{
  "n_layer": 8,
  "d_model": 192,
  "n_head": 6,
  "n_kv_head": 3,
  "head_dim": 32,
  "d_mlp": 768,
  "vocab_size": 2048,
  "activation": "relu",
  "norm": "rmsnorm",
  "norm_place": "pre",
  "norm_eps": 1e-05,
  "positions": "rope",
  "rope_base": 10000.0,
  "rope_fraction": 1.0,
  "qk_norm": false,
  "attn_scale": 0.177,
  "bias": "qkv",
  "tie_embeddings": true,
  "parallel_block": false,
  "init": "uniform",
  "init_std_qkv": 0.0361,
  "init_std_o": 0.0,
  "init_std_up": 0.0361,
  "init_std_down": 0.0,
  "optimizer": "soap_variant",
  "lr": 0.00461,
  "lr_mult_qkv": 0.4,
  "beta1": 0.95,
  "beta2": 0.98,
  "lr_head": 0.0113,
  "grad_clip": 2.0,
  "warmup_steps": 200,
  "schedule": "wsd",
  "decay_fraction": 0.884,
  "decay_shape": "linear",
  "final_lr_fraction": 0.1,
  "batch_tokens": [32768, 65536, 98304],
  "seq_len": 512,
  "doc_mask": true,
  "train_tokens": 265100000,
  "steps": 4422,
  "dataset": "wikipedia_en"
}
Each number is 50 + 10 x the weight over its row's rms, rounded and kept within 0 to 99. Layers, rows and columns count from 0. The size before them is the row's rms in percent of the matrix's.

# layer 4 MLP up, 768x192, rms 0.211, rows 73-106, columns 0-95
101:50 42 40 54 55 47 40 63 53 53 33 52 69 70 51 69 42 71 71 40 52 42 55 45 47 46 56 31 42 53 50 42 63 27 44 58 63 59 41 63 57 52 31 55 32 48 60 41 47 58 59 46 35 44 48 54 50 65 38 49 43 36 43 50 40 60 49 43 61 53 64 41 43 43 37 45 52 49 51 43 37 42 63 46 66 54 42 43 44 45 64 51 42 40 47 51
114:37 32 42 66 48 66 32 54 45 58 55 53 53 56 25 57 54 46 79 52 61 42 46 42 42 53 52 41 63 38 55 49 58 45 38 49 32 55 21 44 43 47 47 50 45 29 43 51 53 41 40 26 57 43 36 49 50 53 60 66 48 57 46 50 54 64 38 40 63 52 27 57 36 47 52 45 53 58 44 56 41 60 48 53 55 43 40 42 38 32 44 32 57 52 46 58
099:49 46 63 61 79 45 33 65 41 52 43 58 60 38 64 49 57 48 41 51 31 43 37 75 56 44 53 51 51 67 49 44 55 56 33 46 49 50 57 49 41 51 46 54 61 56 57 43 51 41 50 57 46 63 29 52 33 49 44 48 59 55 30 54 43 58 60 28 42 49 50 46 33 58 51 53 55 52 63 50 50 49 56 55 49 63 62 34 37 41 33 50 59 38 61 47
106:44 63 50 57 36 57 53 58 48 42 64 43 58 56 39 43 54 40 46 56 48 68 49 60 34 63 42 45 35 40 49 32 49 47 68 59 57 56 63 50 39 32 44 45 45 50 52 52 46 65 49 42 66 45 59 65 49 54 49 53 60 44 57 42 52 47 51 20 45 56 40 38 46 54 49 46 41 41 39 65 44 48 47 43 45 45 58 58 63 55 36 60 50 40 50 54
108:62 48 37 60 40 43 38 41 54 49 47 48 37 50 62 56 67 43 41 50 77 43 64 45 58 29 48 55 53 39 41 52 37 29 44 52 60 60 40 47 31 51 62 39 67 41 34 58 63 40 54 61 31 65 46 50 64 46 58 60 41 37 45 62 43 51 50 42 40 48 71 53 71 62 42 39 38 40 60 37 48 53 58 55 58 41 51 34 54 55 37 72 47 55 33 65
097:72 63 53 60 67 57 57 47 41 41 46 42 50 53 42 52 61 33 39 54 47 51 69 44 46 46 50 42 49 57 39 71 38 55 40 45 44 50 53 55 26 54 64 32 60 45 51 57 60 38 58 60 53 54 54 55 51 47 64 56 76 40 53 51 40 46 57 41 33 60 53 50 66 47 67 55 46 44 62 40 37 40 53 54 40 63 49 72 37 47 59 59 38 53 53 64
103:28 62 48 59 53 54 42 55 58 48 47 51 31 65 52 53 64 50 48 31 38 34 48 71 53 38 59 46 52 38 61 48 41 67 43 56 48 45 53 45 38 47 29 47 57 52 54 50 33 56 29 46 59 45 68 65 52 73 66 46 39 49 55 54 53 64 34 38 70 57 59 52 46 58 43 51 57 66 58 54 60 41 46 51 54 59 33 56 31 57 44 53 48 38 45 40
098:48 39 49 48 42 59 60 57 40 52 53 27 40 51 44 45 39 40 31 47 42 37 47 32 53 54 63 43 57 55 47 47 40 42 58 40 56 52 39 43 54 45 37 37 43 42 42 65 53 43 28 63 58 46 62 45 46 41 46 32 72 68 55 26 37 43 57 56 42 56 58 40 57 51 54 63 63 45 55 49 60 44 51 38 44 44 48 56 64 55 61 51 40 56 59 42
096:48 57 47 30 61 56 35 55 43 56 26 60 35 38 64 51 54 64 47 29 50 54 53 61 55 55 47 48 61 34 58 57 44 45 51 55 57 36 36 38 63 71 57 48 59 38 62 40 53 50 36 46 41 53 66 32 50 50 38 55 65 55 28 59 48 54 50 34 56 42 59 70 47 37 50 56 67 46 55 54 57 43 39 57 46 59 51 51 49 66 48 49 56 60 48 49
095:54 53 56 66 59 56 48 38 37 63 40 51 54 59 50 61 48 59 56 44 41 54 52 61 40 54 65 45 61 43 57 55 46 42 56 56 44 42 55 43 52 66 64 47 55 52 40 55 55 50 48 55 61 65 74 40 39 56 49 41 50 59 55 49 39 52 24 41 52 52 38 47 57 43 49 59 62 47 57 78 47 51 48 54 48 62 38 56 68 56 55 63 40 68 46 46
103:66 55 62 49 56 67 61 44 51 51 59 57 71 56 36 34 49 42 61 45 47 45 61 41 60 56 47 62 45 37 48 47 62 35 36 50 61 39 73 42 65 48 60 60 44 56 53 54 49 55 57 59 53 46 29 48 44 66 45 44 55 29 50 50 40 49 52 43 54 56 26 57 51 47 63 30 60 58 70 49 32 48 54 47 47 46 42 45 54 46 65 54 54 55 46 64
130:56 43 38 50 47 50 51 33 24 58 37 55 58 49 54 53 33 56 35 49 56 31 45 52 34 55 40 60 37 38 39 61 47 40 52 38 47 24 47 52 64 66 44 38 43 36 52 57 49 31 59 37 71 47 44 66 43 71 57 42 50 58 51 48 48 54 40 43 52 44 32 59 49 43 51 40 50 47 39 39 42 48 51 53 54 40 63 49 32 49 24 54 26 36 49 51
091:44 48 58 50 48 55 36 32 53 64 44 65 40 64 58 46 33 48 43 46 47 68 50 33 68 41 58 52 52 50 35 52 48 50 52 60 36 43 36 46 43 61 52 51 54 47 50 61 30 43 58 46 59 53 57 48 61 41 53 51 64 56 34 49 50 40 38 59 28 57 50 58 48 36 39 47 37 49 39 57 47 50 38 46 55 64 38 49 56 43 43 49 48 52 61 29
099:67 70 64 55 60 47 37 59 53 36 42 51 50 61 45 40 59 41 70 49 44 62 55 42 59 50 51 53 40 38 35 50 38 48 57 48 56 78 40 62 53 43 68 47 62 46 59 54 32 49 64 55 52 55 60 47 49 58 32 43 33 27 59 53 48 54 48 41 54 66 46 40 51 53 52 33 40 40 55 56 46 44 45 55 44 34 46 65 61 61 47 66 47 30 37 58
107:55 47 51 44 47 51 65 52 52 53 60 63 40 54 61 36 38 57 37 41 46 51 53 55 52 56 50 54 58 76 56 49 51 37 60 57 43 50 45 46 39 74 56 59 32 49 57 58 36 53 66 50 38 41 57 44 58 60 46 50 61 44 56 65 54 43 34 61 32 57 44 49 65 55 39 53 38 60 46 42 55 52 57 52 34 53 59 64 69 48 44 35 41 57 71 52
104:42 66 33 52 46 52 50 61 66 52 48 55 51 53 53 61 64 63 64 59 57 51 45 36 54 56 59 45 32 46 45 46 37 59 31 67 49 58 35 45 49 46 31 41 55 49 50 43 68 42 60 63 59 47 44 59 65 39 57 50 62 51 56 62 42 65 61 51 71 44 46 38 44 53 67 43 45 59 66 55 52 50 36 48 56 40 54 55 57 44 41 49 34 57 30 50
100:46 41 60 42 71 48 74 41 47 52 35 34 39 56 47 53 47 57 44 56 44 40 42 72 52 48 68 56 50 72 54 48 49 51 64 56 49 59 38 50 50 30 42 49 58 43 72 50 53 48 42 56 44 52 45 62 47 49 40 54 69 58 45 41 18 58 60 45 69 63 39 34 50 48 41 48 49 49 40 56 35 35 57 47 59 41 45 39 51 41 32 68 44 42 69 57
083:47 45 42 71 66 41 37 59 57 53 55 58 57 57 48 33 58 33 63 43 54 36 40 39 64 62 51 69 50 52 37 50 58 36 35 46 56 58 39 48 30 56 58 50 38 52 43 46 47 49 49 37 52 48 38 68 42 54 61 45 55 48 54 43 27 57 63 54 33 67 50 55 33 39 49 58 35 40 30 63 49 55 53 59 38 45 50 47 69 58 48 54 50 52 61 68
107:52 35 44 46 56 69 60 55 52 38 46 37 50 40 61 57 58 45 48 61 69 58 32 49 38 56 57 49 59 42 41 58 49 31 66 45 49 45 38 29 59 43 28 47 50 49 54 42 37 56 53 33 68 62 41 46 42 53 54 60 50 53 48 60 50 53 54 51 52 48 60 50 37 56 50 50 48 39 65 51 52 46 54 59 46 36 39 41 57 62 52 37 53 71 64 42
096:39 45 50 50 44 64 52 50 88 56 55 42 39 65 34 48 44 52 52 50 51 43 61 43 50 60 48 58 42 36 55 61 58 53 55 49 51 58 55 49 75 51 61 56 52 56 50 48 53 46 46 42 61 63 56 39 39 51 65 44 29 57 73 64 66 46 54 39 52 35 39 42 76 42 57 44 46 49 48 58 48 35 35 48 61 34 50 41 56 33 24 41 54 57 55 68
090:58 46 39 40 45 39 45 41 53 58 53 42 50 57 43 54 59 54 64 64 62 53 74 52 49 55 33 53 44 38 52 57 68 78 32 60 57 49 45 46 62 32 56 72 32 57 52 37 48 51 49 46 36 52 38 55 53 70 56 47 55 38 48 63 44 27 41 35 33 55 43 65 40 56 52 42 48 59 56 33 59 47 67 48 54 52 32 52 64 62 51 52 54 57 32 48
084:40 49 56 45 63 62 52 61 31 51 68 53 52 60 41 61 52 45 49 79 43 44 46 55 51 54 49 42 58 35 62 54 41 48 62 37 49 49 52 56 48 58 63 47 33 36 49 54 52 57 49 56 54 45 38 46 80 51 57 69 56 54 53 52 61 62 46 65 38 60 53 55 67 49 48 46 55 55 57 33 61 42 29 45 62 62 71 57 42 45 44 60 51 37 35 54
100:45 46 33 55 65 65 65 45 50 53 48 29 60 57 58 38 54 60 33 24 62 48 49 37 50 57 54 54 57 42 38 66 48 47 54 46 50 38 50 48 33 64 43 46 54 43 32 52 46 38 34 44 31 51 36 62 36 69 39 37 57 52 58 48 54 47 47 50 43 51 48 36 55 42 43 58 51 66 57 44 54 53 47 45 69 71 55 60 42 30 50 56 49 42 54 51
099:69 49 59 63 38 32 44 53 58 53 57 52 41 38 37 40 47 37 55 64 38 43 34 67 46 61 39 38 50 61 42 50 42 37 48 46 44 47 60 68 57 50 45 47 42 43 52 38 43 35 49 48 59 65 44 49 40 57 47 37 73 54 52 54 66 41 50 42 45 31 52 49 36 49 51 31 52 34 48 49 71 69 54 42 37 47 52 61 53 61 52 63 53 62 58 53
099:57 55 48 68 53 51 41 57 47 38 54 47 68 49 59 63 50 29 46 43 32 50 55 45 59 57 53 60 42 55 48 48 53 57 51 50 53 51 56 58 36 52 45 42 42 50 44 53 42 57 28 44 48 49 52 51 46 74 71 47 49 51 41 55 65 26 71 37 46 60 45 37 41 46 57 59 57 55 55 58 47 48 77 46 48 59 62 60 47 38 54 61 37 58 53 32
084:59 63 50 44 30 53 48 75 46 59 50 45 45 57 64 39 46 54 51 54 52 54 48 46 49 36 55 59 38 54 54 70 52 43 51 65 54 51 62 55 40 60 49 49 27 70 44 46 46 46 73 42 58 59 68 55 33 51 58 46 50 53 57 39 47 64 71 41 54 59 37 60 25 50 51 53 29 52 59 64 44 39 32 46 34 49 28 30 53 60 63 51 39 55 57 69
107:69 47 40 59 47 55 57 68 39 59 36 33 58 40 56 58 45 64 50 46 61 53 51 42 52 50 48 44 52 47 69 49 69 81 56 50 63 72 40 37 60 46 38 55 71 40 54 44 38 39 39 40 49 45 42 44 44 43 37 50 56 41 54 45 60 43 61 61 60 57 42 46 40 36 52 53 33 53 54 48 49 51 50 60 51 33 55 53 39 61 54 54 53 52 30 40
108:62 47 52 39 48 55 38 51 31 55 48 72 35 58 46 64 65 62 52 40 57 50 52 62 59 38 56 58 46 40 52 47 33 43 51 49 61 42 30 34 52 63 43 42 64 62 44 56 64 58 50 60 73 39 32 64 51 51 59 46 59 44 35 58 42 59 51 52 28 50 37 55 43 44 50 50 61 52 58 41 53 67 64 66 46 42 46 44 52 47 55 45 35 49 44 30
100:49 54 63 63 54 64 33 54 39 52 52 41 47 58 26 37 43 50 58 52 49 39 43 44 48 64 50 57 56 38 41 47 50 42 54 59 58 53 74 51 64 27 56 58 49 62 41 49 53 67 59 58 45 51 54 46 54 56 50 46 58 52 36 54 55 41 66 37 45 43 34 47 46 40 66 44 39 40 45 52 67 36 40 51 49 48 45 47 43 51 58 45 69 45 55 66
109:51 61 66 48 52 55 40 43 60 31 44 46 51 35 50 36 44 59 39 46 53 46 51 53 36 46 53 48 42 31 53 61 52 54 66 47 46 62 43 48 60 44 44 78 44 60 46 57 43 55 47 38 77 56 51 46 36 59 36 49 51 55 43 42 60 43 44 37 55 62 39 59 40 43 58 53 66 41 36 62 42 26 61 44 44 68 55 58 57 43 45 53 65 40 34 41
100:52 55 62 36 46 41 40 51 61 57 53 53 57 47 53 49 43 45 51 55 46 38 50 69 36 41 46 51 46 52 49 71 56 49 41 46 58 61 66 41 59 48 55 61 49 49 72 60 63 34 54 57 47 48 54 52 48 36 60 38 56 42 34 45 49 48 45 44 29 54 30 56 43 43 60 30 40 41 48 42 44 59 60 30 52 52 38 56 61 52 48 68 44 41 30 67
100:40 51 53 64 61 62 51 51 67 62 53 64 46 38 49 37 44 50 49 55 49 58 34 70 51 37 60 49 52 59 56 45 36 60 54 34 57 45 61 56 40 40 44 53 54 44 42 61 41 36 43 38 40 44 48 54 48 46 53 56 41 59 41 61 45 49 71 58 41 55 35 55 43 38 61 50 65 54 55 42 44 57 48 82 64 41 50 48 46 57 50 47 57 57 45 39
091:64 40 38 42 56 42 40 53 44 63 50 56 44 40 47 46 60 55 46 66 46 61 32 36 70 57 43 57 38 58 50 60 52 33 31 39 46 31 58 53 45 50 35 62 67 66 46 51 38 42 39 57 45 34 40 51 61 61 57 47 39 52 55 64 31 56 64 51 42 57 25 45 46 45 61 38 50 39 48 59 65 68 56 47 59 40 51 45 30 40 63 61 58 40 44 61
098:64 68 54 38 44 62 46 72 59 65 34 66 50 29 47 61 53 46 48 48 49 59 58 48 51 52 44 46 64 44 42 66 57 45 57 61 39 69 53 50 64 63 61 42 40 68 51 34 49 56 50 53 49 27 37 44 61 47 49 42 36 65 46 51 39 60 52 44 47 35 44 44 50 41 41 43 50 36 54 31 57 63 40 50 45 50 39 62 55 44 54 42 45 54 51 44